Part of a small language model's weights: MLP 768 tanh GELU, 147M tokens.
Each number is 128 + 32 x the weight over its row's rms, rounded and kept within 0 to 255. Layers, rows and columns count from 0. The size above them is the row's rms in percent of the matrix's.

# layer 3 attention value, 192x192, rms 0.0932, rows 45-61, columns 96-191
size [ 88  99 102 104  92 102 103 108 104  86 102  86  93 104  92  98 114]
[[166 103 185  72 170 113 130  94 137 138  69 193 118  76 121 129 127 106 165 136 133 151 162 146  94 163 150 140 140 107  81  94 129  98 140 147 158 173  88 124 113 134 113 111 160 192 118 119 130 123  89 113 104  69 191  53 106 171 126 137 180 175 148 109 108 127 117 196 163 119 152 125 132 127 100 101 125  95 106 129 117 141 144 158  66 111 139 149 133 160 174 123 134 154 137 195]
 [108 103 164 153 142 155 113 186  81  96  93 182 122  96 144 131  74 138 142 118  84 116 183 104 170  77 143 116 133 117  43 145 101 121 127  84 115 159  95 146 138 144 131 154 128  89  78 105 113 113 112 151 114 115 151 149 116 145 164 136 138 108 115 113 175 153 135 157 137 147 124 106 166 108 141 145 167 157 108 114 128  97 124 189 115  99  86 157 144  98  37  80 141 177 121 159]
 [139 105  95 166  56 119 121 109 119 136 120 116 123 142 119  90 171  89  81 146  98 117 136 159 162 180 116 135 124  94 112 177 100 148 124 133 147 128 111 104 188 106 111  92 153 124 147 185 117 117 235 103 149 139 145 103 104 158 153  62 172 166 163 170 108  90 153 166 166 139  97 166  88 169 113 161 165 131 149 116 194 136 132 106 184 165 153 103  98  86 139 141 101 106 157  89]
 [138 141 156 169 166 165 190  88 117 154 159 126 149 198 122 109 150 137 103 160  82 111 170 185 103 135 128  96 136 107 192 107 131  86 143 215 123 187 113 155 106 115 153 127 136 135 148 142 100 104 100 135 174  77 120 149 168 173 127  93 103 113 118 102 134 196 109 131 151 138 106 133 120 115  98 131 110 152 113 162  90  88 112 189  64 107  94 110 172 120 132 125  32  76 162 170]
 [106 126 128  70  83  96  70 136 162 124 128 107  57  93 102 121 132 113 114 154 156  83 108 170 126 140 188 199 148 188 146 145 151 113  96 109 150  88 150 107 139 124  84 171 151 116  96 119 171 141 192 155  94 103 146 123 115  65 114 158 155 152 127 174 131 111  97 104 110  95 139 142 122 110 198 148 157  93 219 129 137 161 117 130 179  96 121 140  83 183  91 114 145 138 113 105]
 [189 142 199 108  90  97 156  66 141 153 167  63 127 123  70 118 131 146  86  96 106 100 157 117 167 137 131 157  79 174 142 127 183 157 119 104 160  88  75 184 169 131 141  68 136  89 141 121 136 145 154 178 104 130  83 131 183 148 132 153 138 110 128 175  88 164 142 136 118 112 110 150 134 146 130 112  57  87 118 156 103  46  77 134 141 149 138 115 152 103 122 124 112  99 163  98]
 [129 109 172 125 143 183 103 181 112 160  89 191 133 122 162  84 122 101 133 145  71 128 162 111 125 131 154 117 187 162  97 112  71 123 119 123 159 167  73 200  67 129 170 127 112 121 153 133 161 171 129 103 114 138 164 113 111 141 143 175 114 112 170 155 143  88 156 152 142  90 134  61  81  81 152 115 216 102 104  99  97  85 117 205 102 143 136 132 165 139  92 115 145 114  93 165]
 [101 149 146 166 158 135 127 153 174 208  91 178 103  87 144 112 173 138 126 159 115 138 117 176 106 138  93  81 184 182 120 142 109 127 113 163 169  95 107 113  94 171 133 121 110 178 108 100 130 168 118 159 133 122 124 121  93 165 146 118 204 151 139 152  94 107 125 142 196  41 136  93 140 138 134  85 142  88 127  79 151 109 153 207 109 150 126 110 143 138 118 103 122  38 113 140]
 [179 162 146 125  52 146 132 129  79 158 167  73 103  88 165 164 148 176 159  89 118  77 130 125 191 165 145 154 129 113 119 122 133 137 147  87 127 163 116 168 139  77 129  65 118 155  96 119 127  68 155 133 143 132 126 139 100 159 142  74  87 112  90 140 171 167 197 161  81 150  85 155 152 201 120 118  85 148 121 157 126 117 117  95 140 132 123 154 113 101 154 138  97 130  97 118]
 [108 140 126 115  58 140 112 119 105 111 119 136 124  80 103 105 156 110 158 142 100  78 151  72 113 100 116  85 146  68 126  81  67 133  99  58 125 155 185 147 136  76 137 119 137 115 110 131 156  69 151 110  97 147 191 157  96 147 118  93 151 136 174 125 186  95 165 148 140 136 142 121 114 192 108 132 172 101 148 122 119 167 163 162 174 128 112 172 166 109 157 144 135 177  86 169]
 [165 109 105 135 200 162 172 130 111  79 158  82 187 167 125 179 172  73 110 118 101 156 139  54  46 111 131  77 102  98 134 109 129 124 142 150  85 121 171 166 113 142 139 146 118 117 130 119  97 149 105 148 157 125 160  77 184 134 147 145 105  95 117  79 110 122  74  97  95 145 158  99 111 117 135 135 108 178  87 170  89 185 126 170  95 156 132 101 177 107 189 174  82 153 130 180]
 [180 118 107 149 156 134 159 173  94  55 173 162 112 114 122 115 172  99 163  96  90 117 146  78 116 125 134  98  74 137  75 143 127 120 164 132 130 133 122 107 161 128 131  73 154 123 113 180  99 150 202 130 140 159 151  72 136 187 157 108 135 122 102  95 128 102 180 149 125  78 116  80 132 189 178 117 170 160 111 159 176 140 147 138 129 135 133 110 158  74 128 130 117 130 127 152]
 [114 108 119  50  62  97  59 131  60 100 132 120 119 140 138 159 138 151 116 143  83 134 114 143 134 112  81 136 150 117 119 132 114 111 104  71 112 159 156 134 123  64 151 152 136 112 114 142 134  85 181 133  60 110 175  98 119  52  86 151  94 134 136 126 142  72 124  86 100 142 110 128 102 136  86 177  57 162 140 122 155 212 159 123 154 160 129 124 125 171 138 150 107 195 111 112]
 [138 139 121  94 186 110  78  96 147  82 132 154 122 158  69  97 141 137 118 105  73 169 142 149 104  60 133 145  86 167 114 130 145 106  98 103 150 120 126 117 148 182 148 125 180 108 117 130 123 103 141 169  76 223 101 117 157 118  92 146 111 121 139 125 163 117 104  91 102  97  81  91 132 166 122 130 126  83 135 144 158 114 137 152 124 138 135  99 136 140 124  87 203 138 133 138]
 [188  96 111 126 105 173 124 215  85 149  47 190  94 110 113 122 123  95 159 118  96  96 114 115 178 130 143 138 161 113  90 116 129 144 101 143 138 148  96 142 161 135 167 151 125 151 108 100 162 168 169 114 100 125 112 117  78  86 173  97 127 138 108 152 142 141 226 135 108 128  87 141 120 118 156 188 166  81 155 125 154 127 129 134 137 115 102 209 101  98  86 120 194 211 107 120]
 [158 157 105 150 135 154 121 114 177 136 154 103 143 142  85 157 155 105 119 108 118 140  97  40  67 114  96  92 132 107 168 144  98 130 105 118 138 151 177 157  78 130 136  93 162 132 104 180 102 216  77 136 170 216  97 124 196 149 134  77 108  90 110 126 109 132 120 139 115 118 150 114 142 157 154 114 146 180  88 122  53 132 158 152  90 188 168 107 140 108 181 122 175 103 117 121]
 [171 175  81 123  99 146  86 115 123  63 173 102  92 109 135 162 113 107 119  85 146 141  88  70 103 129 115 139 132 140 178 112 114  96  89 132  97 163 162 133 138  96 129 148 165 129 109 111 170  92 170 129  75 154 149 107 125  73  97  94 130 132 127 130 164  91 112 102  96 136 107 121 157 148 173 129 147 109 153 135 104 148 158 137 199 146 124 130 145 151 158 145 162 117  88  76]]
# layer 3 attention output (transposed), 192x192, rms 0.0901, rows 45-60, columns 96-191
size [ 84 117  90 113  92  96 102 115 100  95 101  89  87 108  94 103]
[[159 138 119 154  88 130 109 180 160 114 194 116 151 133 119 144 100 116 108 136 140 115 147 132 126 174 142 128  84 162 118 161 166 145 163 124 119 102 151 132 160 152 194 109 162  89  86  99 171 147 186 116 174 155  61 184 158 107 107  98 141  73 107 138 112  84 121 122  88 128 147 147 126 174 129  76 160 121 128 111 182 158 115 153 151 159 157  75 143 135 122 126 107 115  75 155]
 [162  77  90 105 133 119 162  95 130 182 133 153 134 173 107  83 177 173 125 153 125 167 101 105  80 114  56 159  72 123 130  53 127 140 100 121 193 125 114 111 112  87 123 100 136 163 129 170 132 163 146  73 161 149 144  75 156 115 126 114 145 149 189 136 112 104 140  97 127  95 143 110  83 124 132  64  98 107 124 147  98 142 164 125 101 167 130 106 114 108 175 150 102  96 149 104]
 [ 87 126 139 107 181  98 181 123 127 133 138 149 119 119 109 191 103 141 155 132 149 106 137  97  82  87 144 147 127 111 132  47 187 125 101 174 137  74 180 122 115 163 116 170 103 159 106 120 181  97  81 150 106 133 119 177 117 153 116 138  67 136 116 124 171 201 153  81  57 116 151 124 129  96 142 148 109 124 139 143  51 120  94 111 125  78 117 162 138 191 106 127 172 162  99  84]
 [102 103  87 124  71  60 114 162 165 145 107 105 155 116 117 127  93 139 157  61 162 181  70 140 139 143 142 165 109 124 101 105 165 116 165  54 132  94 178  90 135 102 158  89 112 118 120 110 116 171 190 153 123 124 137 139  53 109 173 137  90  97  86 179 120  40  90 164  89  74 135 118 145 185 185 119 128 114 158  93 134 111 131 122 166  97 164 131 122 134 164 214 183 175  85 105]
 [131 118 166 146 126 159 123  97 141  51 112 106 156 175 141 125 123 111 137 168 147 174 153 101 117 138 119  58  98  85 142 143  97 161 110 158  77 164 129 130 126 120 128  72  85 178 174 124 102 138  52  79 146 157 148 143 153 181  95 165 126 126 154 101 211 136 136  74 209 160 149 135 156 123  43 134 135 147  39 141 154  97 122  89 117 143 102 159 189 125 173 127  53  64 123 109]
 [ 51  98  96  83 147 174  67 150  68 105 123 133 129 129 142 134 127 127 127 112 103 161  90 149  92 118 107 113 161 115 137 129  84  84 146 178  97 146 160  58  85 159 106 174 107 157 156 158  92 121  84 108 138 110 138 136  93 113 129  94 125 175 121 127 176 137 128 134 142 173 120 110 140  93 163 162 172 122 147  79 169 179 128 148 140  81 106 139 114 151 123 140 149 158  89 146]
 [137 163 107 151 165  70 139  83 128 110 120 124 104 137 142 137  75 134 139 123 135 152  93 121  99 118 126  90 116  85 132 138 178  96 150  82 134  49 151  81 144 111 113  93 163 157  97  98 105 138 108 167 167 157 140 144 131  97 111 104 170 132  84 131  81 164 154 109 129 144 148 159 145 127 116 123  41 123 136 136 189 199 109  96 108  94  99 131 154 153 152 132 121 140 131 113]
 [181 137 144  98 142 132 154  96  91  57 172  86 146 131 137 118 104 122 157 117 121 148 179  98 129 124 126 169  55  61 106 100 169 116 100 101  91 109 170 133 136  79  68 173 138  94 187 129  98 136 103 108 146 114 119 117 137 101 107 116 100 103  95 119 141 147 121 130  81 215 152 148 129 122 155 145 120 159 130 148 142 179 112  99 124 113  88 171 113 148 116 149 118 213 136 103]
 [ 75 107 142 106 168 117  87 121 179 126  62 174 135 122  67 105 124 115 107 156 134 118 133 115  87  78 117 100  95 130 146 138 138  99 128 188 106 174 120  79 111 159 113 223 171  90 173 151 118 144 112 102 149 143 143  93 124  75 166 143 145 126 197 130 114 113  71 129 175 151 143  81 119  88 142 118 147 143 179 126 144 151 150 118 123  97 154 101 149 133 150 104 180 165 175 127]
 [168 107 100 141 181  86 118 123 185 168  82 158  97 161  99 128 101 135 123 157 190 109 145 158 142 131 100 144 156 167 106 107 160 116 148 182 120 111  52 133 130 137  93 161 177 135 111 146 147 132  98 145 155 136 120 120 140 142 125 107 104 136 125 123  92 134 138 132 118 120 167  92 125  40 142 140  99 154 156 142  96 124  91  61  86  83 128  76  79 176 148 114 133 106 180  61]
 [ 70 123 118 164  69  94 116 157 157 170  82 162 132 111 110  91  17 166 113 121 160  98  85 169 215 116 109 177 166 165 151 136 150  82 136  98 209 113  71 107 126 122 171 132 157 140 136 118 118  94 167 165 135 102  97 183 108 111 112 110 146 158 114 161 140 136 167 152 145 121 100 113 176 143  99 162 104  59 142 105 143  93 142 169 129 142 116  93  89 153  84 136 149 114 145 103]
 [ 97 141 132 111  96 126  84 136 127 141  71 106 127  85 104 128  63 128 132 188 154 124 132 107 129 137 122 203 146 116 152  90 165 117  92 137 188 120 137 143  80 151 156 177  97 147  97 100 160 118  98  96 161 138 157 208  99  71 127 146 116 146 191 163 148 120 167 125 100 140 156 152 134 111  47 157  63 107 189  96  39 133 119 109  96 145 108 143 147 147 149  81 113 142 113  70]
 [ 88 122 112 171 122 111 160 128 189 129  86 147 126 130 136  95  80 146 136 135 173  90 127  68 141 121 174 115 128 131 147 149 107 153 160 130 116 144  75 116 137 179  93 136 152 152 106 164 135 158  92 103 172 147 105 126 171 176 142 129 115  99  89 110 136 162 149 132 122 155 134  87 162  96 142 107 154 133  76 184 124  89  91 141  92 130  98 120  87  77 126  99 150  42 154 146]
 [157 106 118 166  73 147 178 124  79 149 144 148 116 109 158 134  67 104 149 120 154 108  74 112 132 152 129 116 183  95 157 135  99 118 170 129  89 137 106 156 101  78 137 129  88 136 173 130 145 145  77 108 176  58 161 156 143 131 137 121 120 114 124 147 128  65 179 106 128 128 190 161 113  86 110 134 119 166 126  72  66 161 133 156 121 131 101 149 137  79 135 126  15  88  89 132]
 [129 144 148 118 127  83 122  50 188  90 181  98  88  88 137 140 133 185  88 170 139 142 176  96  81 125  74 112 137 110 181  89 116  50 157  87 145 111 168 135 113  85  72  94 192 115 153 157 107  97 102 118 169 102 176 141 147 175 101 138 158 145 170 141 129  86  90 129 166 112 137 154 118  87 110  87 131 165  85 174 115 146 131 103  96 133 142  76 149 171 159  95  76  86 113  96]
 [108 157  90 152 181 119 103 184  82 118 130 198 103 100 152 132  57 128 101 106 176 110 139 188 193 173  96 128 148 155 102 122 166 111 143 114 167  85 102 146 125 124 131 133 123  82 191  67 155  68 163 134 155  68 120 155 142  69 126 159 172 148 160 128 115 120 153  80  93 128 123 130 115 101  73 180  96 106 223 120 150 153  82 130 148 108 135 198 146 132  83 106 113 138 169 108]]